From a checkpoint of a small transformer trained on Wikipedia.
Size: 6 heads of 32, MLP 512 SwiGLU, 6.12M parameters.
Architecture: RMSNorm before each block, rotary positions, biases, tied embeddings.
Training: 188M tokens, 5747 steps.
Each number is 200 + 30 x the weight over the matrix's rms, rounded and kept within 0 to 999. Layers, rows and columns count from 0.

# gate: layer 4 MLP gate, 512x192, rms 0.0572, rows 200-216, columns 0-63
# up: layer 4 MLP up, 512x192, rms 0.0544, rows 200-215, columns 0-63
# down: layer 4 MLP down (transposed), 512x192, rms 0.056, rows 200-215, columns 0-63
gate200,224,203,188,216,229,213,171,148,182,187,251,205,190,192,139,142,219,196,215,169,237,215,220,225,195,219,225,139,220,204,222,247,178,224,163,218,191,184,185,194,182,193,130,209,202,170,232,195,204,158,226,193,224,240,185,266,207,187,167,193,168,162,193,181
up200,263,282,174,260,160,142,203,218,159,189,223,253,205,186,204,137,176,204,203,182,183,198,170,166,205,180,151,257,191,182,202,193,155,194,132,196,248,180,205,207,220,164,183,197,203,241,219,194,122,179,221,207,204,247,239,197,210,219,245,220,166,185,210,217
down200,202,203,190,194,149,153,224,240,279,251,179,185,248,202,172,163,160,182,186,210,208,199,175,179,208,271,217,239,162,154,224,172,145,168,228,178,219,242,234,221,236,128,212,232,131,228,162,191,195,259,188,210,180,171,172,132,204,233,206,212,237,186,210,218
gate201,171,229,164,212,188,153,229,165,172,233,236,197,192,162,234,201,190,200,250,188,179,193,239,170,214,225,224,216,199,175,195,205,183,223,162,210,224,171,228,160,203,216,154,155,240,179,233,206,244,210,166,176,218,170,164,179,178,218,152,243,235,247,208,224
up201,264,167,221,194,207,206,211,214,222,172,162,215,253,227,249,181,242,175,198,202,176,201,172,167,211,215,170,207,240,232,161,190,196,166,186,205,148,226,186,189,195,191,225,206,165,153,225,224,135,220,197,254,231,217,215,256,172,227,224,218,178,247,142,189
down201,179,235,226,199,228,185,169,214,222,169,154,232,216,180,167,231,179,211,176,156,231,201,235,185,213,214,170,196,184,176,193,203,207,220,216,226,225,172,177,153,171,201,223,169,238,185,197,207,177,212,186,221,210,172,212,226,210,215,197,262,280,162,253,228
gate202,159,214,238,207,209,191,198,190,214,250,227,184,180,140,177,212,172,206,171,234,207,216,179,214,217,176,238,246,184,194,146,211,208,213,191,218,180,233,174,201,211,222,161,203,207,161,247,257,204,246,202,240,201,201,200,174,223,214,202,211,243,158,193,192
up202,223,199,191,215,167,231,208,233,192,187,206,195,252,208,206,153,160,185,227,181,189,173,171,219,188,185,171,183,256,198,223,199,201,250,195,229,209,197,226,218,175,227,181,241,192,225,203,201,244,219,184,159,187,180,194,206,175,223,207,186,229,254,195,200
down202,226,172,235,214,239,201,125,207,187,204,165,144,189,193,216,124,211,235,201,192,218,195,178,125,228,164,204,244,187,203,186,210,271,222,191,202,193,185,181,171,221,203,249,160,152,234,201,217,177,199,197,236,195,207,201,255,175,199,216,197,212,211,176,250
gate203,184,226,175,184,166,183,227,179,229,201,188,171,165,210,185,219,266,156,202,193,217,228,270,182,224,126,207,242,233,157,152,202,205,205,170,208,170,216,219,206,166,245,224,172,182,211,162,209,225,176,207,175,134,165,232,218,213,159,200,250,180,180,189,225
up203,213,222,176,154,183,168,194,176,155,261,173,187,171,190,181,235,178,172,183,192,191,232,180,202,229,250,155,165,188,218,183,188,207,185,161,228,154,163,188,190,177,217,198,238,287,220,205,214,212,179,206,200,159,230,216,184,174,149,205,193,164,163,192,201
down203,234,235,243,171,180,185,192,130,184,267,150,227,215,195,185,194,199,190,177,166,217,205,197,202,208,213,208,158,200,164,222,212,202,212,213,161,176,211,229,204,214,202,208,217,230,220,173,172,217,224,237,212,214,193,238,223,224,115,146,194,215,221,232,191
gate204,210,212,171,155,167,170,229,206,183,210,205,225,179,205,192,165,185,218,192,240,204,159,163,181,194,218,233,208,216,193,227,227,197,222,206,212,225,211,197,230,158,238,245,249,186,184,145,227,193,202,250,240,239,194,200,193,215,215,247,172,202,173,191,217
up204,214,221,214,190,219,209,281,223,207,205,243,250,181,229,214,236,236,198,167,224,191,196,149,210,159,152,193,205,189,206,232,211,175,228,184,212,228,235,180,196,151,219,188,259,168,222,172,248,207,164,187,199,182,220,218,179,193,232,175,158,182,130,219,187
down204,218,249,205,218,209,211,196,198,194,250,232,121,134,165,186,226,199,217,194,190,182,199,217,166,231,216,190,198,206,206,248,197,195,198,184,209,164,235,163,153,213,194,195,163,238,192,203,167,222,179,209,238,148,185,188,184,157,215,214,183,196,151,188,222
gate205,217,169,210,203,203,210,204,166,190,230,194,198,187,269,186,165,226,197,164,263,210,214,179,224,226,199,224,221,191,138,205,151,168,207,198,189,194,175,211,177,215,193,174,175,144,213,189,178,179,155,214,190,195,192,219,240,240,151,262,240,152,211,151,182
up205,168,199,181,231,152,173,188,215,204,209,189,197,203,211,199,168,189,206,219,186,176,220,191,211,155,233,198,216,257,204,172,176,228,145,189,162,213,176,168,206,229,216,183,257,203,166,140,194,233,179,223,232,241,198,210,190,271,219,131,237,206,210,231,254
down205,257,243,252,155,188,214,171,166,156,243,198,215,193,184,214,172,210,200,230,198,196,202,236,205,189,189,145,227,232,213,219,214,188,209,135,148,202,163,227,166,189,196,207,249,241,195,249,199,226,180,172,237,128,199,189,259,146,224,202,191,191,223,214,185
gate206,236,228,134,212,238,186,178,218,213,156,278,218,224,208,248,236,251,177,162,256,182,165,186,214,188,182,240,174,196,191,205,212,217,207,222,236,222,230,158,236,233,209,243,211,203,177,177,194,197,177,214,243,154,279,211,237,212,173,158,228,182,199,195,205
up206,281,192,216,161,219,222,219,232,183,162,204,225,180,105,206,178,203,166,172,174,171,192,151,210,231,233,158,181,198,235,147,166,217,167,192,220,143,208,166,228,180,234,255,242,256,225,228,179,230,244,203,185,186,169,216,170,228,211,202,149,183,249,168,228
down206,264,262,204,210,192,209,213,202,188,237,252,211,232,133,146,167,188,233,186,173,206,198,189,155,215,199,159,220,246,214,147,190,231,228,187,173,230,252,188,198,188,225,175,204,238,200,197,193,190,213,179,228,173,233,172,199,186,184,155,188,139,148,200,213
gate207,226,228,167,205,202,205,178,214,192,216,191,181,254,198,208,138,205,185,183,218,225,221,194,185,163,272,199,155,240,225,224,208,205,196,194,236,217,178,226,198,188,221,247,155,236,234,146,212,174,263,172,171,189,167,147,218,213,203,188,222,225,218,219,230
up207,168,166,149,222,235,216,230,267,238,215,203,198,219,220,229,179,189,186,178,210,264,243,223,248,204,214,196,246,166,218,176,165,211,230,186,191,181,235,201,172,200,149,194,260,146,195,231,175,192,246,214,194,172,180,184,261,218,204,164,218,151,198,163,219
down207,178,221,158,218,221,210,219,245,183,162,195,226,232,169,243,150,206,241,198,220,218,240,180,206,187,201,157,206,174,229,147,190,190,253,206,222,251,255,134,182,179,142,184,219,187,192,230,236,138,246,252,206,136,174,301,216,163,211,183,189,184,190,207,180
gate208,176,179,220,236,187,229,155,248,217,223,242,175,198,204,202,166,234,184,229,224,213,217,212,191,223,229,278,246,235,212,184,237,246,215,185,197,227,230,173,179,212,196,171,160,213,206,174,229,134,169,188,204,185,182,216,258,228,270,159,167,235,263,212,192
up208,203,222,236,219,169,261,214,224,208,244,220,205,227,223,176,278,199,270,187,195,202,254,226,230,175,204,222,175,195,226,163,211,202,209,216,187,172,219,216,216,241,137,176,172,198,220,206,212,203,247,229,218,144,205,238,220,186,182,186,186,223,185,208,176
down208,162,194,210,205,249,171,160,228,219,245,221,234,212,225,167,160,239,220,165,239,221,175,152,186,249,217,241,199,205,179,216,193,142,171,228,143,186,191,195,143,162,181,242,231,174,207,167,158,192,201,200,180,198,169,253,172,158,177,212,219,205,164,211,168
gate209,184,147,170,192,248,158,150,205,207,250,202,210,180,230,172,220,250,175,211,203,171,178,225,157,169,212,237,227,107,244,157,232,197,208,235,173,216,257,201,135,167,193,191,187,193,164,151,234,222,138,205,171,239,210,221,163,223,219,148,160,243,189,217,276
up209,226,243,249,191,209,185,209,197,193,229,167,164,218,158,214,244,215,179,209,151,218,164,175,219,202,176,186,175,199,215,160,193,208,225,204,213,179,195,218,237,139,170,162,176,209,197,225,212,181,172,203,208,222,196,187,186,180,260,164,213,218,251,215,193
down209,180,168,143,181,200,204,181,223,180,190,191,216,187,170,167,240,310,158,211,131,184,224,192,175,249,185,266,199,214,156,193,199,204,174,231,224,224,184,233,168,226,219,197,171,202,219,202,140,176,180,258,210,193,156,188,177,221,229,216,202,183,236,194,197
gate210,219,143,218,149,230,224,232,211,149,166,183,246,222,227,197,220,168,185,160,222,222,191,222,192,225,197,169,225,217,177,230,193,186,226,158,180,168,191,194,196,245,248,119,251,194,201,216,189,165,225,220,221,232,198,222,182,231,183,181,190,180,171,195,217
up210,182,201,213,140,187,172,235,191,127,251,215,190,154,192,240,162,242,220,245,208,186,117,216,185,219,180,209,240,207,213,191,221,191,188,196,165,278,181,184,130,190,214,213,178,240,233,250,208,248,194,210,198,151,205,172,206,131,226,142,206,173,227,166,188
down210,155,226,207,163,203,198,149,145,219,244,194,183,265,169,243,220,186,198,187,176,201,136,220,202,230,213,236,241,218,176,194,230,150,236,195,193,253,172,243,175,234,192,176,177,265,240,152,187,213,173,170,227,190,147,172,257,151,186,223,199,206,234,198,177
gate211,225,228,224,198,234,217,212,239,148,233,208,158,136,208,251,248,206,173,194,203,232,179,220,224,199,205,192,192,216,192,239,166,235,192,171,187,281,231,158,150,197,185,166,171,202,235,179,240,253,210,235,176,234,206,157,192,242,211,207,203,179,235,203,176
up211,254,166,223,201,222,202,190,154,212,226,189,128,228,236,185,207,212,216,214,135,217,211,222,167,184,191,160,196,236,241,232,235,121,201,257,213,213,230,205,255,155,227,198,203,175,204,199,201,187,181,240,228,198,200,232,182,173,211,235,174,186,168,150,193
down211,199,232,201,213,194,169,190,132,219,221,227,239,240,240,177,173,207,205,204,209,181,221,200,188,171,201,172,201,193,202,230,178,191,136,221,179,190,170,222,219,188,179,192,199,178,164,246,169,133,170,234,238,264,147,234,160,190,194,243,235,233,182,174,178
gate212,248,228,168,176,228,153,185,246,201,190,179,215,278,240,197,158,228,181,231,164,163,222,191,203,168,198,263,238,183,159,216,246,169,239,201,226,202,219,212,162,215,126,186,169,201,183,199,186,216,208,169,152,205,244,205,226,176,256,208,198,207,220,238,227
up212,244,196,229,187,186,243,180,255,202,206,222,193,193,282,241,161,221,232,226,204,195,231,243,216,154,189,200,190,167,154,213,206,190,242,190,206,180,242,178,167,164,180,185,157,160,137,236,225,196,200,147,165,170,236,215,238,200,204,197,188,178,187,192,191
down212,162,239,211,141,176,172,210,220,233,189,209,176,181,179,157,194,187,223,174,173,242,210,260,249,225,173,214,175,152,193,268,195,173,212,166,172,184,185,139,188,249,225,271,228,194,239,198,188,221,227,190,248,169,220,174,240,181,180,183,216,253,166,172,128
gate213,142,193,208,129,176,196,191,172,227,226,237,205,232,172,148,159,159,255,189,192,201,176,153,149,218,173,232,214,240,115,211,250,219,209,189,168,178,181,186,206,194,214,184,187,237,214,187,182,269,195,183,134,220,194,241,144,197,229,214,207,180,207,233,254
up213,190,185,165,238,149,254,236,169,152,249,228,217,154,158,194,186,202,175,181,197,245,197,255,266,197,241,178,203,178,197,248,158,220,260,180,209,215,239,171,179,162,176,218,170,241,176,201,108,231,205,165,240,202,202,144,180,174,154,161,177,230,234,182,183
down213,216,146,244,206,182,196,246,208,187,219,256,235,204,234,202,226,230,190,252,189,163,219,200,243,187,228,158,225,209,209,209,183,143,204,188,205,154,216,158,218,244,204,231,228,204,180,229,189,237,151,187,222,198,250,202,211,230,203,205,193,226,227,207,163
gate214,173,138,197,179,223,237,182,214,174,204,219,178,193,196,222,173,197,110,220,148,246,251,196,193,182,212,237,179,231,188,196,177,197,187,186,171,243,215,134,201,237,224,225,213,202,231,182,192,184,206,236,177,204,209,156,230,170,147,199,236,218,212,200,189
up214,131,185,241,187,263,190,206,245,204,223,188,168,191,247,228,214,189,242,180,205,150,225,154,169,225,161,225,165,191,211,194,207,146,163,199,178,154,212,182,225,228,153,241,225,134,171,202,230,193,199,218,207,270,223,127,169,229,191,252,203,193,187,138,215
down214,170,121,192,269,173,180,192,227,206,205,192,205,189,260,227,176,185,192,244,247,195,228,208,140,233,128,254,194,179,192,192,157,183,230,188,226,176,208,177,206,200,206,158,168,193,183,200,180,210,225,299,189,245,160,130,207,203,165,218,205,216,146,172,184
gate215,204,231,245,219,193,190,182,178,241,229,214,176,197,150,204,207,202,163,166,145,152,173,163,223,181,203,239,216,180,198,176,196,216,151,202,235,229,187,174,244,232,190,229,172,177,221,218,148,209,205,256,213,187,158,186,189,237,174,205,188,203,229,179,205
up215,246,229,200,234,195,194,174,238,226,225,206,208,159,134,223,168,201,246,204,192,202,177,186,238,186,243,195,255,191,193,200,158,176,187,168,183,190,233,241,232,156,157,223,187,179,255,209,163,227,163,214,231,189,231,184,233,178,212,182,225,229,209,220,207
down215,205,187,243,180,189,271,243,217,182,192,155,228,202,249,180,238,182,211,239,201,233,207,187,190,211,167,176,200,252,210,183,183,241,185,199,199,167,180,198,188,172,226,166,202,207,188,205,240,159,220,226,159,215,168,193,242,164,216,227,220,194,153,180,162
gate216,212,235,212,219,211,169,218,239,168,177,195,185,175,204,259,160,183,232,191,214,172,236,221,182,143,172,220,209,158,185,228,219,203,183,225,188,223,227,224,127,193,207,216,188,197,167,142,200,236,187,212,225,189,171,191,126,189,203,226,238,192,197,249,195